From a checkpoint of a small transformer trained on Wikipedia: 10086 steps.
Each number is 500 + 25 x the weight over the matrix's rms, rounded and kept within 0 to 999. Layers, rows and columns count from 0. Numbers have three digits each.

# layer 5 MLP gate, 128x96, rms 0.35, rows 73-121, columns 0-95
523507518489513532469484514486503486479486459473552523506524471499489495506483513504493481490489583546510440500518472504499496564501500506487478503464519528526475489544494464475528488499495521531503477472533490486521533509522481466533526472527477496474529503482482504505510520552521467469
487453494463513530484508463532504486503518480493473526514460527497502467498488524511496476530527527478540439467490482458462487541523512450524498476486518523522510474469524470518474532495534472487493511516544527522497516515463505528458520522450535521507484479467497494496516509466512524494
527506539516484481508570544474533481512460480504484485499465578509496475472538480530495495470474523537473496491471506529493504482534515490490532498488461508537504503498482482516496526510488508498489510503511484495523515504471509495518487511485509519454493530537522506558505479478531507499
497491494475510504509508479543492510491465505513462499506534502503510499491557488494485488502487518512527517474494478458479486514509482513543462523506491478473511479506530502494453528472493535531503482457526523500509471492519516486519467500504464530499500527472503475526507487510474540491
509507485498508510509483475521473504531499479521487524516504478493494521521491463470519513473476478498492455496509502491517508502515498539519499499553488516499516492500502519514512486491512508545524490494513508488477465515523488482491521523517536533463507491504493494475467509489506490500
475543511490500463506514497503474492542497521513498456472504513460472497478498514529531497521530501521537468475525506518502503486503495465516423456505474511446482471490421504542545507493456524497544536468467490516544520495511500531534524500464537502519497509499477528522499513497538465509
500492490511502460536529541522467529470513511528497504478509526462520500558481519514502499538491508530495532516462503481504545551499502494478540520503538542459553491478521466477506532467476524477473503469486546452501501495530500508501522475457506461473464542482519506483525440494477508494
487499492480470438510480518504514468496504513516472496502499502503525500473477510520484527492484470500512475436515491459503491468488439518474551482497546496492513492485526455515514514513497515511506521526519528525506500465496476502485476498558495554523484512525501502465521495484521495513
516498512474503462500500529507574475525523476521478471512494553470480523492480511550527500502511504507492522513497492464519492490514510495465513503494508529466535477497521471528443490504499491475537521548451490478463512506538532536532495443489515487514540488520476531487519490493511498465
503499531468488523508471515512499478506464504501454530530513525508510493490499549485495482522482467496529554506495509477528514444483545534473478544476494510485470500527537502513466524505474520499462530548510467519542524467506526538499604549471499513517474483511488463483493524520512532478
553491509504479514516502489509525559506517510502467541520484532565472494499527510541534535494534470464519515494477513519504494446484526496511536508489508483506545540513478492530493483476550493495468531524529516547456518547527513452524554477499515516489475550451494516520497478503491516518
508525516514481493498497524489507525492521512481462475457500525488527498482505532453475517496512501467484501445477503497440503496518455534470523512538541484523461499467517459509475521496478478515536478498514474480535501486479446563496463526462503491491508458505492525526514496519493520453
514488496488479478498505478502510471500512517516501500462480503509523527527499507483508556482498504478516498498489494502460462433534471478470532509528449486522486479505535512511495518492486491480449500499507515477479468492504452510522513482528485523510454488490462458492488464534493470503
497505512520516497508462450519450509486502501439511506481518507497498519487525481505493494479500490462503517537512512503493465488526489518511549474518490516497487526509523514493509527497496497493457481497467483514499497542521503492533509483467512488521483534506527524500468502484510506518
493499504498505479486520488485470478511492510535511492486471489485525500521510476497506534501499478539509477515492503501515501480522526485478489520548500518495533494523515501519505488516516493540508521489506498489474503525497504501500513501510496499479507498485468478496476506497514501500
478516490512499502488511493530486514536492479514501524481503471524500505517509473499519507506499499505474473519505499517497493494542499482482486519533496492498499522490517490503521490513498514521483514492522494508461508486496483487507496521517502486474502499486485496476515501522525512509
532526511480527512514507485492436576498511462477525496498522490499524529478489521494468511538469506522470491530490545445507478514492542501525491475447499478500501488504491494463526528465529497512500491466472505508516512499515430484504510548516501431464474435536502473515452543529521486530
471501485478462473527523509519489509481502530512481507488537530478536489529482496494444475496459481511515522436491536504463505545493524516492490505512539467506470465505474471483483551536502454516493507502506512501503530513486483484513496522418468483442492449496469530491525508491508507509
493473499469511489479522510490519488508527492504487513525511510500475573504524518491498501509535517504561486479494495515450435514439477492533510498499503524460531484453540437497486494463510518538508488475512527484489490522500499512472503449468475520551543503463442517485445522486477496500
520506470484479505505493448501499537514488427498514495491508475507503565531523523484576500494509484511505546487470534512528455469510480576534495474527512465461463475541531527505492504465477503496492517479510455472504499542490505435478529482506478480540488490418482491526463483483529501529
511516532529500577432511497481532511471468521459474516539494476547500492515514528469452445515553510503527530495505499467506520512464510481540475497519509486519491526477490470500517483502540494475474545524500517526528506583534534456451493494523476508497462477444521505534489533520512520527
489484559493517493545486488462457532501495497514495476517520514531531506534480535473481504481535505498525484512512520496491514461546521500465483533509514522478468542481501532503500483492529514495519490455485498498523501525505534525500473521503488542511517487458535472503510482480472511519
536495476470499530474504515475496539511515456504488471478461533512487503501503513535472508475507515546508491487493542504483489490535504473525509522491484507522488506502495493546523516492424456486552511460477477481503515506477462485512494500449476491537538482479513542490531472520472516489
529523470482499479496491503470496485482512499526452468510550545476525488485497527505486507505483511509492530507520504541519481475460467520514533447559472466545500494518512493522483495502491486487518479520486474516493474467507497493521523490505461519496526516492507501482474499471505531502
468486510508518495521454505445448483458500523490506538487508528493555436459503523492528555519503482505512489466505511504479539491461483489492492511466496494497495509463502491466483512511519494482508533511516431537535465521497521515516491492478553477542496471517473504503465501483511497517
485483475545524500514478525489484447490489467522550518510461489547485453499508481491457500516480537505568499536512524491492515514495517478501519468495472444513470519540489500465468512510510496523513522515490496517490520472472479452483496513468487504528514476489483483520496448485496455496
529501502478503503491488506489541481483485525486501526459468484519498487507507469497495519488509487528556483499490461489491486486492487510493519515485497484511470490497512503500494471524511573489509489504518551489531548544522513497505535488499485498495541530496488510493478541512536478472
504568478478493521458511477517473515505528457494523501436508528505474456421482533491507502474483523456497552521506517511547513508511464535420492454554516506512477533517495503465494546455484490521524521463498479411518513471562489544520521565514488495519494499492497501487503499512504529494
525488524509529495507520461526493522502495510488482536542542497510487499497541500472480488514448495465515513455501492505498517523467543521500499504509514503483513521475538466518464564478497438536516482458514553503482480506493471509513555513492551549486502497500504517517501513527468436486
474521500498504479516515506531457482450485525497512495482502507479489536523485492482473489519444534473545517460466484521532493505489462517538516488525462501499536488495480488492526548484515487527515455452509475518489509525522501527466512514474486538466511532489491486537489517508521517452
514476497521465525500523518470506488538525472534496454555517521487476457525494538491480493496513467513543539478538501488489476498519521506471509484523532492451536502544489511502505524527470506505506484507510488467550489504504578537474530510474435481546543499489478508449487507506516517520
466490492494495507452496500478480518529531489535519510489509491479495517535516524524468518480498486509459516482480488480496508443551500501508488528496528503524511478519477486484497502498512464533465462498513482517512518502497499530505462522532474559484521475504500497518531540511493489526
472449460438464531578501492505527576480475475504458476473503511442563524518480529482514506485529515510507494474496498483500533482515457492470535480472507488487455467519527510551460495479491430504476518468506452475517471531533522536489497504468491483421487496544520485426480510492503471491
507502481517459477531526515494462474516480537452485483476507498479495533519514505457468478529485457524490499482507470498457525479511505490535500478491487510518483466487529500491506501456516487494508497530483472540514507506503506524488501508548483489475510500529458491486494501520480509466
500489536507514518479531473554503500508512562561473497499522508513536546535513487521485545500509513497493485491489524479491501468485487471500512491533473496564482492524524460503482507512540490518508523471475476475512463461510483463493495499507526513529535509505485541463469518480468478488
485537489486507481523489516492494480503515501489451447541500502487494486498474528500527476471520533500488483463505514495466518536490503452477476486541503584479541507494500496523524499523429537490502531490488457517499492453486494528480515525471480490509468489510514503478522501529470477461
520557494501470463513539480533516529469514487495470488494448519521549477497524465538480510511495501538526491561509495492543513421531539470470489479521480494521504493484458508527493516469498484492490527471528500559477473496536529522573526493507480535478487516570445461439453506427461489506
489517548522498481497528500522490502511498516495517481464516434496552518490477546462469482497484484518504438560481548521422454508479499518504467432461515493512529491523498483491532485493458494506477513459481519484514478502513537486503458494501501483502512480507472517518494494500483500499
453476529527519528529455514505515522510515463481557511508478487531557481466512532493471536487508543522517457519467512523518521499471505463491495459469518465483526505484515464488525519465498486489496517470471469524512496543526536491484464487469472518495525483536483510501521484486509480497
505497495504497484494501485503469524536499498509498512488484464522544500530505486522481514490493486508498507482463476523509493474510536498476508532500495519494496488497471492510527470508492526509487489461512507516517492552494482516529480504532482493509485487493493499467521522470521496513
483557488515493498473514502486489489494520484506505478487555531473468541538443530478465497504466518503473531489504496523522470544540472498471472477476513493501512533563447538521453514499491460505455523503495504533444509526485491506485490499524513489514486455484476479489526481512490535464
498497493509496517493507489517489448447516517524483474544532489491517455484551508490464523494510455456512490481515485499527517499502486476473518486490497505519474554535507542522472539494507553515519481496506467496523519524519461518455508465500534464518504506538504509511540507527479542490
526452518548502481477537521537523500477458519505516514522480500510515492488509466510470455458463490550534474523488493506488526467491555537496496461492499478495518497548488581507524487516479503499495531514520548505522492523495523518501509498523488573483505512537488473516432511499514513465
549477521487500505478454485552486419525518445496541485513518512529484550494472496497515496497515538481549537501476514463500494476491483491472516508441453521499467457503526495489565501511482449497482482511516487547522449503485526545501496517479517520493511505495518455528491532477524489497
489502494471521490486483521485533505482465528533486469480515522479427478473494500484507510530504528510517524477516499492476455517492479458516487468487498478469513483485462456476468523516505512513486489514497520473506503506461526497513515526488498492501516522483518450493519534524505515491
501474502529477454514474473505475518525501519497478498511479521530522490515510534485535503537489497454539480485478523532517541501520518445501462479467501507499474533506530496434513530504494550493534527453519501525478514507519543479505487523512491533467498485501515506531510478468521489458
513504455457504483529510555534514488521490488503512476491473498483522526478479499523499480426489495532494502541482517518473519474503533481512503524488510505510534552534518512556564485477531523526484494480478519479523526516483494487546501463523543483482498491505491510500478507467500498548
499445494510494507475489509515495471441473477497511508526480496443506484484487521455525511494519536538569526479479496514516532489462499500479475473467478461485498498476486486489489493492482490564453483488525543473494504492454484503464486509530513536487546517488504508533467504498535494464
540462513516498539476493497457503518467540480482523507512475474457514506511507509556484537521507472506530494515499484468516516506535533529496513535497486494504507530499471496488493494525465520513451533497476464491528469499498483524528504512537482474484467492486483493528500486509517493507
# layer 5 MLP up, 128x96, rms 0.373, rows 73-120, columns 0-95
472526509515522498508487550489501504519547505449514504476522529505485471507476489495481476503461504455511506511498495483519480519514520494504473515494510506481493528452474516499515486492479517511501495534478510502474528514502501517512457493513491483506530511488535496557536489514479526520
522506534511535483478495481480478491468503479491476534536444478546552479488509530515444463519489545489491456428476528451515465512519537492567536468497503499534494432471478440461503530496530499510510511513480462480491472516542495491519488493474478510502498505521511490491527517473512531483
503482520500500495472511526466546482535496501472525517510488483533464506483486475544552480476523542489463516518517523540509534526514492492525536491511495499474526508452474487507522457480486528474527515452541465502515450530537457498552482502483509478538489499524523494492528524500490471504
498498472449484491482452517517542544490539483542520504467509511491525521484508485523484501512543440474453533498447519457523500525507493453504480497492526493521510551519515497521492547520498501509480487518482498499505508509502490513461456520484491471466480519516480526501523496497447550547
512526496508520493525462471490537452475520530488459539481516509432454514521530489514534523501471486554471504563493445516538478486463480506561464528494536516522494517464476495474463520525511499475523475485528509488486512469500478499506530535486508518479538524470496523512476521499493457442
436528476466528484477470462550479496478508508517504491511469485483472519499475537511511516531495452463510492518522524495518519461516535458480500530512509500495513474493465504491485493443497495513470534478481503455579461508458525519467526529511478565489503490425502531558473527478508468521
519503488456485475483470537491532485499529514477486487497516494487523525510499489467519516491460506449512511502512510464492493487532493484528504506536459529543472502502474600518497482474532490497514512518496513520498524499512491554491502526523522525529491491491506434488516495509486485543
523495489473481476518502509498508487505470534511474459488486523497528493490472516512514503506508507494515479478491516483488488484519489480475521516534474531498477487482493490523539512521533509495482509483492524499488518509555483510471514523512529522510490509484473517521541499487498503533
499464480521551526481502473486450510486455506471503482501503478485477502437527490473500480489503490469513499487512516493452482516508509513472494525500505473502537531490477519480499478466509496513461494531522480495507511502504478471479515513509530513491492508524494460484495507512485496485
499483530522546493542525531527424464486490492486528530535485514535517472444504507518464511484519498515483500547509523516484475505532474477446468458525510462483508474510499494491510480533524512480455452507480503542482534550496499514479527446503525518521519509541529489515514447444519535532
488459501552467453475508518505512505465503461502492501517500492519496499494528522450497520519512495555510549530471454507492476499508497490482506483485538489472505469511490485472474492516484469488528490500531506448519477528468489473474505503510499474515483532532517503498536472495564500494
520508527506513422499486471496523515520489533542522523520527527504478495546529504507509495528514467518502527502462516520468494484503539525550514503472471499503473473474513535484481487480456534502484562476510528477512491515517511527486464512476524479556488515495516530527505492509512513476
519490486490501492509487461514485482474469526474521540473512449482500476481499507496557499471488513488521500514513463510512485514474544495488499477493515479466463513507514460470513506529501517467513535514494508506525476542530530521496570533517481510461555495482539566503511515505521541515
489495495493472471507508517457539505538499546509508532510498517481465527481521496480482531532492504527523501433483533488496544507540469489494460516530520477499522489461519479543464455534499515472554508503500501490493506462495488512493502514519536521492489459528493465464522507488534486512
505511456520517480513458509471537508502506521497498532482508458517476540517459513525516517501501494465499517482508555538479448465495465444468513469500537529482452552447462472481507471476480506511488528460496473509491563542524511466539520507465470523478480460525466493460535460499516565506
517501501501482486475456494469515484481541495510482452499504493502461493483481489501480508494463516503477495470517457476517480525491483545509497530463516495461515464551467549479516482507493467490532475516502512537527509495462523530513516511528506502493513537524535507522466470514502517525
527456534542508502542586479451505505493444488511496450479494490529517513558551505528465491486480502541459496513481514464508465494511538538531511525517522475448523460498510517522503513499470494499453487508463498537550486508461484527482493555508527475495472471499494470531504515529481539511
433507501465477480523518486517509500470546524563500540565479455517528511519477506496509509508498525460487462512541488525491512520460502497524533510473558509532466492518531492473505517466489512517508518510517491517527515491494528477476492458495504532476509481470502484508493538499504489504
496515551515526510482528455490521493473466488534535481443485509515544478475515522469536497498474560467510478429455500527497501518504482513491505517554492490480472494498513525505497512454562498535492486479507519507487521500543531466485495497476520466469500449497464493517500494520500526473
453574509487490524501480471504480518512499484495542501459492542473518534459475534520500515548453508485496505509462489516499494537495440481498506488474516478523516515484485485506522508532462541499476468494447497477484492491451542503472488505479475498509453524512463539519490543476498485496
536523501536510487472496517469480465535469525470474527538479509549506514441499535481524474489488542510482495452531464511539539474469525477531459502568501476488517541462448483473504456501517507476470514512515527509553455507549503495522482499541470505485485484477514470514473500437473508497
472479489498464485475520465492490469511508477476504499493515490542500494473482501500494454519531474475510464520511505531513487483504486535482494478507470457500515521496492479516536517497492521467520488487525500492507472515474526536482491490525485490491469488487520544518506497485515546523
538450530523491480481501524487518509505508521501484490528497557524496495530488535508485525509488512512541480476490464457502492460476514498502467472510513511550511503484523522516520536496441477497528506498515494493509463467490474497500513509482513526534511501494500516516504498518520487526
508504490512445501510472473497479538478504454481564525510565454490495494514502530492525470485526484535450485487551536534514498485468467514507487491441524525488498521528505464475501502554465532524555520506503476468518502538460536493494528540485529507516521529467527529541477523462528499515
507490505500475474466542537480540495473499478517498523495509491482506435537466469484451491490510528521503482454504524465490540480493511468504549538504466518481510538518440491494488520472474525487506571487528516493558513474480492508503542498443502494507495489492560511490501526460499481531
496467492484545475536456514503480470524524423513546479498487464541498501486504515505492499532496528495522513523516492462493508513498469508468495492485511505500531490475496472563509487503491491494463506508525527484448500486498495485466477501453486516530490527506513477476519484487493514516
499479470488478499520517512530550517507496477514490499541503536513521513462508502533521546491497475511511483538539488523487489472496516538468517504499510509493538516492457489521503474543530482483454451536500488469487527470523532467513525506507537515533470532500521480491515479529476435508
478440531518523467470457486478474543467483522484556488494494514431512535478491491512533486528498532500515487487470504526474490524491506478474450451453528434566506465520472537466487498488463523538490492514495537473479478489499518406510487499491518491563511518499472477493495528558574489483
522501518484491509466514500453502486478455498468490483476449510486516456499496511486498496524514523544501526561512516497508495507519503518513476516517467476495481454486523499437487483520511584532483511533517513519487539480473512484510480482527487508516584476515500503505499475497565505508
516530504517526510469506491523508499510480474524528490516509471488501491469531500485497504507507498520504555495538548470490490529461532505536500517502509456503475473468543490474491468488496454536459481492478527484471479484437491476490477496527494512507517506509560497510513481468497516495
507487491515540480526509505491488496511511488499457490535505496498480476486502471529487480485498533499461540506509527497501493499477553512506431488517512510501524503500458484501478490535507486517502501541490501515535484449478505510524470499458472485499534515513521532493479485508532493508
537526495495486491515483494525516484506510536447464499479506542461498497513499487471484449520518543496536497486511473519504472529490471490514506495486512465476466463500513530534502444522462513499499489507493497480457506501479482465502480470482512446518538462553476475495518467527518480473
558536489536538503549507521524560473508526506495467426470455504520477454537505497552451481508517491478457479498496489488493454542542538489526502498510464551505539509456493498467527499495500501512533512499463506518476539478545497541476487507542522470497454515504447526458539471510506533519
518517501494492498533470503512508519491537452534520487508503457486501491503498482530501545517510544490529480547516485516476471500560490523517482475458500556534484520467483503519485493498525508513500487470480489488536515558463525507553505464469483511492473498505549491526507519505545537525
503517501492520447528514504534471502547555531528475486486522520488540541534529486501489501481518532536511470494524544506491532470480503549490533486515507520503515492504499481514489515463481454502541523499462500545528504486545456509483455501462531528508500485510473523447465513489520491514
491484528490473504494480447476480523537481519483495510482491496505496495452461515489504483534517506444456520479507492490456517514478482454483535511499460473520515519526522441517486530485502486514523494468527521489502514537497511485448490516514499495520456498471508534505504533452550513502
534513474492495557530493501545480442482501462505469522487494460498499513451488518514530556543537484458517474523478529463545496483512452470523527519474459466541532482510574486495519505515519489498494528483494449500505451474458539530513480466467480469496488461498503540542477570420477507480
478518492494515493451481470534506470514520486474474539498472529483491448501505491468512496521486445461530522508434442470510491516486543465513476531488476513492491515494479462505545523478496532504474493516529460454479549489479513530496506506535483491534496538503486456501458492492488466535
485499516477502489489476532507487485550455504529544478510450461485502487510489504473499455484472488530516510462488525546495477532445484456497520490505493482474519543487517442511463503503490533477499516476544526530494466522530501511464556481486431460477507497548467534526476522515510477511
473513511515477509497505456550483508520496499505519502499490498511547522483468537523476489527546494480516529508445554486502486501485455507483535489492495486498486450515484521524539471477529523505469501480467493534518478512493472506526503480534503539456479469517499542500541493515532484495
475478499524518469540545505521497495522497500475483505504518504476504533454506506463549521556515518513511496477494481524472530501493491498512454503491494477487540488505508512507476492516488479515511496513513512512507483501475524515525487521518483520472508512494485492539501500499482491493
475519469488483486460483484541484470517490473487484481488495456480506522527506520521539535500477506503498455519516482495515518506508479487475496488457505476535487506532468516494484531484538487497504513508482522495540528512484476467480535547480487471494500481416484492493457476518510553510
510525487485514495484510499488502493505539503492466458514502520496503541485523490441482485529479483488457518489479514471497493522492486512465489474507489497483554536508533471451500505542482528487484441488460499476543495521537499510490486489483490449564428484493520490483509495519467522517
490516529486492527489485454521494518538504457506469514496479500491483461474530466497535537478484508497526531464509528473482527498518469497579487501541530514507529537482486489482490518508480504462490516452533476497548492464469506508494491489496534479507480448495525487513439523502515515520
443516527468534552439563496510471471500525472536536476468518529478561503501525524463485536501553502504518478499468500447446485479467498502483454507563522502451536538489514543472471503497484474549462510488492477495513513516497475475470518533485507510519510491492524503491476461525487541493
528521455509532496569485527497511486520486519437487474514493526533505502504510499494508492506507481509481549512502521503494502488488497486529503475491528498506531541517525500474517466493480497493534471495499478521487494497522521496473485500508470521474477487495533467519472470481480535488
524559560501547483488504489501459495518482556497490498499434520497489506488488517494509527497513494485512490513533477480535460528520480485470491524518532509496492473486460479539492560527490500509538495515521479484469475474483494502526539501480496482497526484465474488497505503479526471540
526512474494480514519513528488464539524514469511494475506489506516531492505487501511489489459497532447434467472498514493483494506482469494476533485500532508545492508529497523533502447497466515462488480521499500499528535506503483489512491492490490487464427505539515472452511497482492458561
# layer 5 MLP down (transposed), 128x96, rms 0.257, rows 73-120, columns 0-95
488521497519467532504490520474465499480466493462480511504529513447529526514486506497557503498458494534522511468491515515514494494483531521452534468476491509487508472485474519509503528529494456556474509469482553508524456482469479501504532506507514497523515495466455510498502515473523477475
506486507459496484489455519555513500497466520485513525520506494485538463490522486496552485451492526473518448496514465545481526480545502473451514470519500501505454495524438490511506474491488499473468500498531504526529495481484525474487455524483509507514494485499521454473485533487546497509
481504530461530502500536523484518493536515482493485502498498583519479506503521483478470495496453510549507499503502528507541520490493526520492465524463510524523505526512478521485519487531490546499466467513510436479485463510477504492483480555511503543498498554495509506525513504470501530513
510545529503492483505498511469479530504516499577430469479517498500507498531483500484512507518473504477511511507528529480543511515518455545515488508471513491536549477496525471504504503507486495465511525488511508511528482459507522517481488465494523507514514520521510492459525473505494489457
522486494538489512496480506487468486489523465486515500491478477491536543481490494514486455505493494498468476511480555461502481475541500484456532523495507455492488491491480488540481498502481523479500505511513485483478457514514551499478445550524526485518511500462493496483455496495501505526
500528494482501501529519503484450493526503541478506472434527536499546479497503438480472526498510490516517537480503546518527521510561498491516494537522506487499539483483456467539507475507513500513512491449492483480499474506518458495502526509509521495480545553510527449490489483463468521516
509471485512494489539517514487519504483500462438500484548488518526498469477538561522499496476470502474465552505477491529477454497472484492512478490539489474498537492474484484473542517483474492492524479537491460518462551493457463508506485481513482469540475490513517507530506502471501519487
496514507493486478515495524486481471491483510503530498517473501502516535502470489510501521527481511468493485508508520463486504470531558535508530532493500488498495500521457527497526478518470457485462520501535503476528508459493499503504549520533498536492505545488503488482493505527528504525
508517481477507499505513479478541515436537486476533513445529518500559453477499512484521521475521504563486512541520513526480514550503490480523521501499518529501534445442478488539522494504562475495484499534500496485492485482527543511473523499481542477496505520499498542472470483501539501473
461531493469528497454509508498409463489484519525531481472521500542520539524468518532470486522467512538489526479474488510511455488472502509477488486500504483479485530468528456487470496514522527495491519502471490484452530537511473505505552476475503485509481456535504418497499502508492510509
443533465422506457485519499509501498489477501518537501485500507532501474489518449520518499501502491494478468502497508503527558506502533499493529493475482499481493486488488493534491445492476468495510522514555494532463495496528476505494528508509547483491507486502531505534491514527491503502
475500528500495518474475476486471473495521500477512513498478484493480480546472478492477477533537518503513527495526465480491501483545432513515523513541504489480510497473488483489468485486529492477476482525448478498483527538485491490498505491503487495550532510517480495451503472535476478500
524562487498503527533507447502526476488556510493535515505493461505485512489498506494490496492523505479506470515497488491441511483462477495498523477501460466544539508494499503515497539508476522471489492556461497480492497492461483525499495472492462496485465508521531522492477520470534476494
530458478476508505494497474503472523479489488510526501477491481467501478474506524514476511534503485505489527509484503469499497496480523515502488489498480520510502479481487482479503502477485495494489480472476505488491512472515462523458493503563505515463521470520462510455486517468494520484
501501510493553512515557485480518462483461543475465476522515495470486515511516508516522481493501496528479462512507486495493497501507525488481475529532533513508478509474462530516533488498509511535471540466491518447491525531515543518489456481472485507492471500468500502494508514539463505473
513499493503527481513468502463516506475491513483537502516480529506523475477525521517486507497520508487533507526484505511525512533485465507461522465496466500514488461506480486513479506479523513516524507478497524475514520516535526505515521478512527513504474479506505521529489499474444471499
473494468499515493488504507502469474485515507482501535480455485489467496443468484561471499469484464463477494474524503469507449511523554525587500527485527492526464492499538524487495452527479513471502456483465499470508545534521490503533462507516441492520504505521492521519515483483488483465
524500498529520512525512518490513507513512504452531512480464458470509537498483432514518462479559558497500529519454498478519495485504508519538535542501526504513542490527484514479477529510510530481523514444482529551469460487504516521508445509506530508530474499514532453503517473503484551483
464481475490551484520501508544508495464513536446488483495518509520553457510504535474539530518509470463515492442495469499509501502525506546503487509454496506529477495495496490523486490476498455536492474509521482547527538478494513461509526525525483539476521532504452480547493485482492487467
525493504525516519494465515520519485488503495487473498501510498514527512515506484522511498486524536490523527515528479473502489524500499508470539521513480498525496495518593479482523545466513483479500521526451479523540535491459505494452512507496480516516521481499520490536496505515513444501
483494526550515460568478513521506481527555508503498523538534489548500510477485530492488499533535512473514495508482481462538481513485513501536457578542481494494484478476534525507528471521486513463465489511478479512479412520516504506484554510521461515476504476483449504526451489508527496505
480504505499464515512496456468520533517479484504497493507468508486468477500508488477541537491503504516526484508548503534504488469527514522481496527527557536469535535497491520528503496513541520489472491519479550498510449482530497494521483519497441494486523510485476490481480457493504501516
499495532543519444503513543493474516489522495498479486517480513497489471530468504506515509485507472500501471523547481508534502496523457481541520476508514511508483527490492500542469532518494522496463474497505528530503481475528519440520483475545486470465507526495517510539513505543531527549
509535499491537503488472500529484504513471488487514492476456502512495490488519498521520474467495491499484466484498527461510562529506505513456519523539489513526518503543504568493511508522503537488474523510513511462523478503461541494537486460468483542520476485497522516533514513504545510497
471505549518500476490461504429512521481515482523494487491510456480445542515515482494507502567521529503505521535495519467525491474540482498552517525494481501515490488487491524488531485450478536510526512433474520481518530515505489519518504475473486529472499503512488481501484496446500519445
473492503516485503484501517489508538499541472499526498524436513558477483493508507483438503496491524507502498483534518498529511562463510530520512497543468520521517550504486513485495479533521508475527470502490434469510486510467489470551515515458488498523531507497459492484517507463515535481
510507471496487493460488466472494517509524487514538494536527502500526466498524462480472469480454501465504498539517472470514494528502476511492496466519529458496530499479522481512529498503486535510519504465537507520492500495488513486469479518521492452475503509491508460508495483471490479446
530524504538467511444500510513513465536482472410492457513522482530457515510494461522540499488526500506520499461530538519471450478511449513473492521469484489519486540497448492488507581437500545532476470514493503498508491491467482497503531522506465495495474538507515527480504495481500512492
500475474528506501494499488479522524512506492538491464501562514510490486424503505501491507451560504557501492488486493509453536487507516484551487519475537482528479493490461505518530458504509503504491499483485471470503556480485490518470466492482468533435501467509534514524512512500503505462
464473497492473470512514491503496514469524549484500497519470511506481523547515548503520508477477484500507521524441465547481479489519456519502466503521455526493511529497527494483490559498489545501528495461508474533530509501519506513480498497454506500485521503509476534535465514507541501495
487531516487516469487492504560448494470495491480499540465469514519485541528479518548512494501468541511474526507504502507524490471476531449482508518474496510539513487497481547508492503476516570509504515526494509525531501511469476539498491507505508497464494479552556515482517486513524475488
485516493490514510516509531480525478464494494505506483493483500511480463493531502501476562520519479479487534542487512492511491507489495528447497510494497523513544526495531464475512499485539515548524504516469502486531450504527488507482555488506513518436531528512535518478502479498507529486
494494494527494514528511442504523475502488519406512479518491546485504445463430464566498511447530495493508512450521478465514502496510484492543495461517489476500533491544509504506493482515475462510498483538524524497444497470504463503480492496498447521502509515497509535509532504506484524455
513542478498512492515488550523511501527547468522458495502479523567514469536501519506479514480501486500497503515510512515454494517530515549500507528521497544513478493507469511510488512478502543466590503510487515473523526517496505504536514478515505472476502504486494527528465526434508473472
542536494524519521546495478511490499452547523545496463475509532519506585491503452504503516531503514504451498520513497501523512522495522496478450521474505487518523473485471503479472494510552510509492529473472502538518455501495520490538499516520514505486536487506495497504494486493499503522
478506516473514463533505495476460495550478514519527516482528519533495481513502468515496545512455486514498547515494531529522504502476537510485454486503464502489539472472489486502494498461493513475522478518494491507488466514546494537522545491488540458467514484483511493460537474477490520501
507520511487452520516487518505465478524518500487555469493493499505509527521514427545506525513460482534502498521480513532521503466516567481503496516478511505519502504459459503509518515530509512528470501478533543540500458499487520531521509502514490465507488545491462494443508502465505508504
520477515559489494473490439484518466506548517507515513518507476486489512488483476547501522502497473557469510500453509502485518522518487517517481433539490509471513522553503526456498503467500475530472512503550485496479552493503464504504475498522478525467510491494498460511511508539488507536
473511474500515481501469492507491480540505481540511491490517458522532512491482470436501485499493500531528515504520522515464502485491546533512475530516494470491500494487559486517482468516485484470508518463539512469550456476447472498502537510506448537498529543505497517564483467498485516527
515517468510479443500496467526504537547436509462480500498486482519513490521522525492514498529502488497512507488489503482523457517520498544509509519520502528503494542549473522475505478525500528493502511506487512545543477490485516508497499503505515552522509517512496542469496487541523520470
487489434482553524521466473504507473486512471584546496520505467490499469480509465523522492534485480497532479499496495529468520491498509508507475497499480516465505475495542487533463501497549499493506494489505453511505510473499468495507467495491493506526528480472475469495454473465539498510
525537482484492495493551473510531502525502522449469492504495479487488498494504519517506535473507489485492466507490489496531500538511509531498490509474509502510462482531532474511465513464490508487464486508498487481531483496513554494515479466471438511420469505529489508465481487502476525484
474438521506547516505475454490521468508457486454568516486490487530518455523483506539497452469496501505493495464482483473455505467522514503493487490492523513511527502488503564460494495522518530474511545483491498492463525483519515493518486471554482546530498505519526505541555514537525498491
531527512506517504512496516521479500553522477486441492506471492510472464468506466469496516501527549535519492507515486479522537520478446510476514528480572504530526523492465485501495541463494527492537499506516503500495542510456502478484527478503523451461501483526502527513480503518511528474
472472552498486501511423479466534499476488500502514555484488478497493467482477446506494481503499518529514523516508517514517473477519512470510465527501487459521486467509480478521517490455458472505532461485473513502574498490504526525490459505546464494507505513466494438466521477501491501516
447497514507512504514457455502530532467489513479516531507516516538471478477487481534511491525460515507512527532512510495517504484527545468462490482498489515496479484494516480479487527506474522531532500462497515514523497513506536523460482462498455491494477479496536511504498486494505470507
455523511510502485496489511540521510514552549487512512539550476510494505530443507466524463537558461511543505506516462467500475497487494512499513505466544506506445444494491519490528533529505463518489504495530515534527491513483464515488494510519476526477510467499449511537470473526473517494
479465494466553483515549555544489487500502466491504480461510460487476481527513466502499527486515491493474472539475519450510506515526471520457521493546474487507499449493459455495503483513502533474498515551475463499468497540510497465511497492529529489460480487521496505465505480491432492547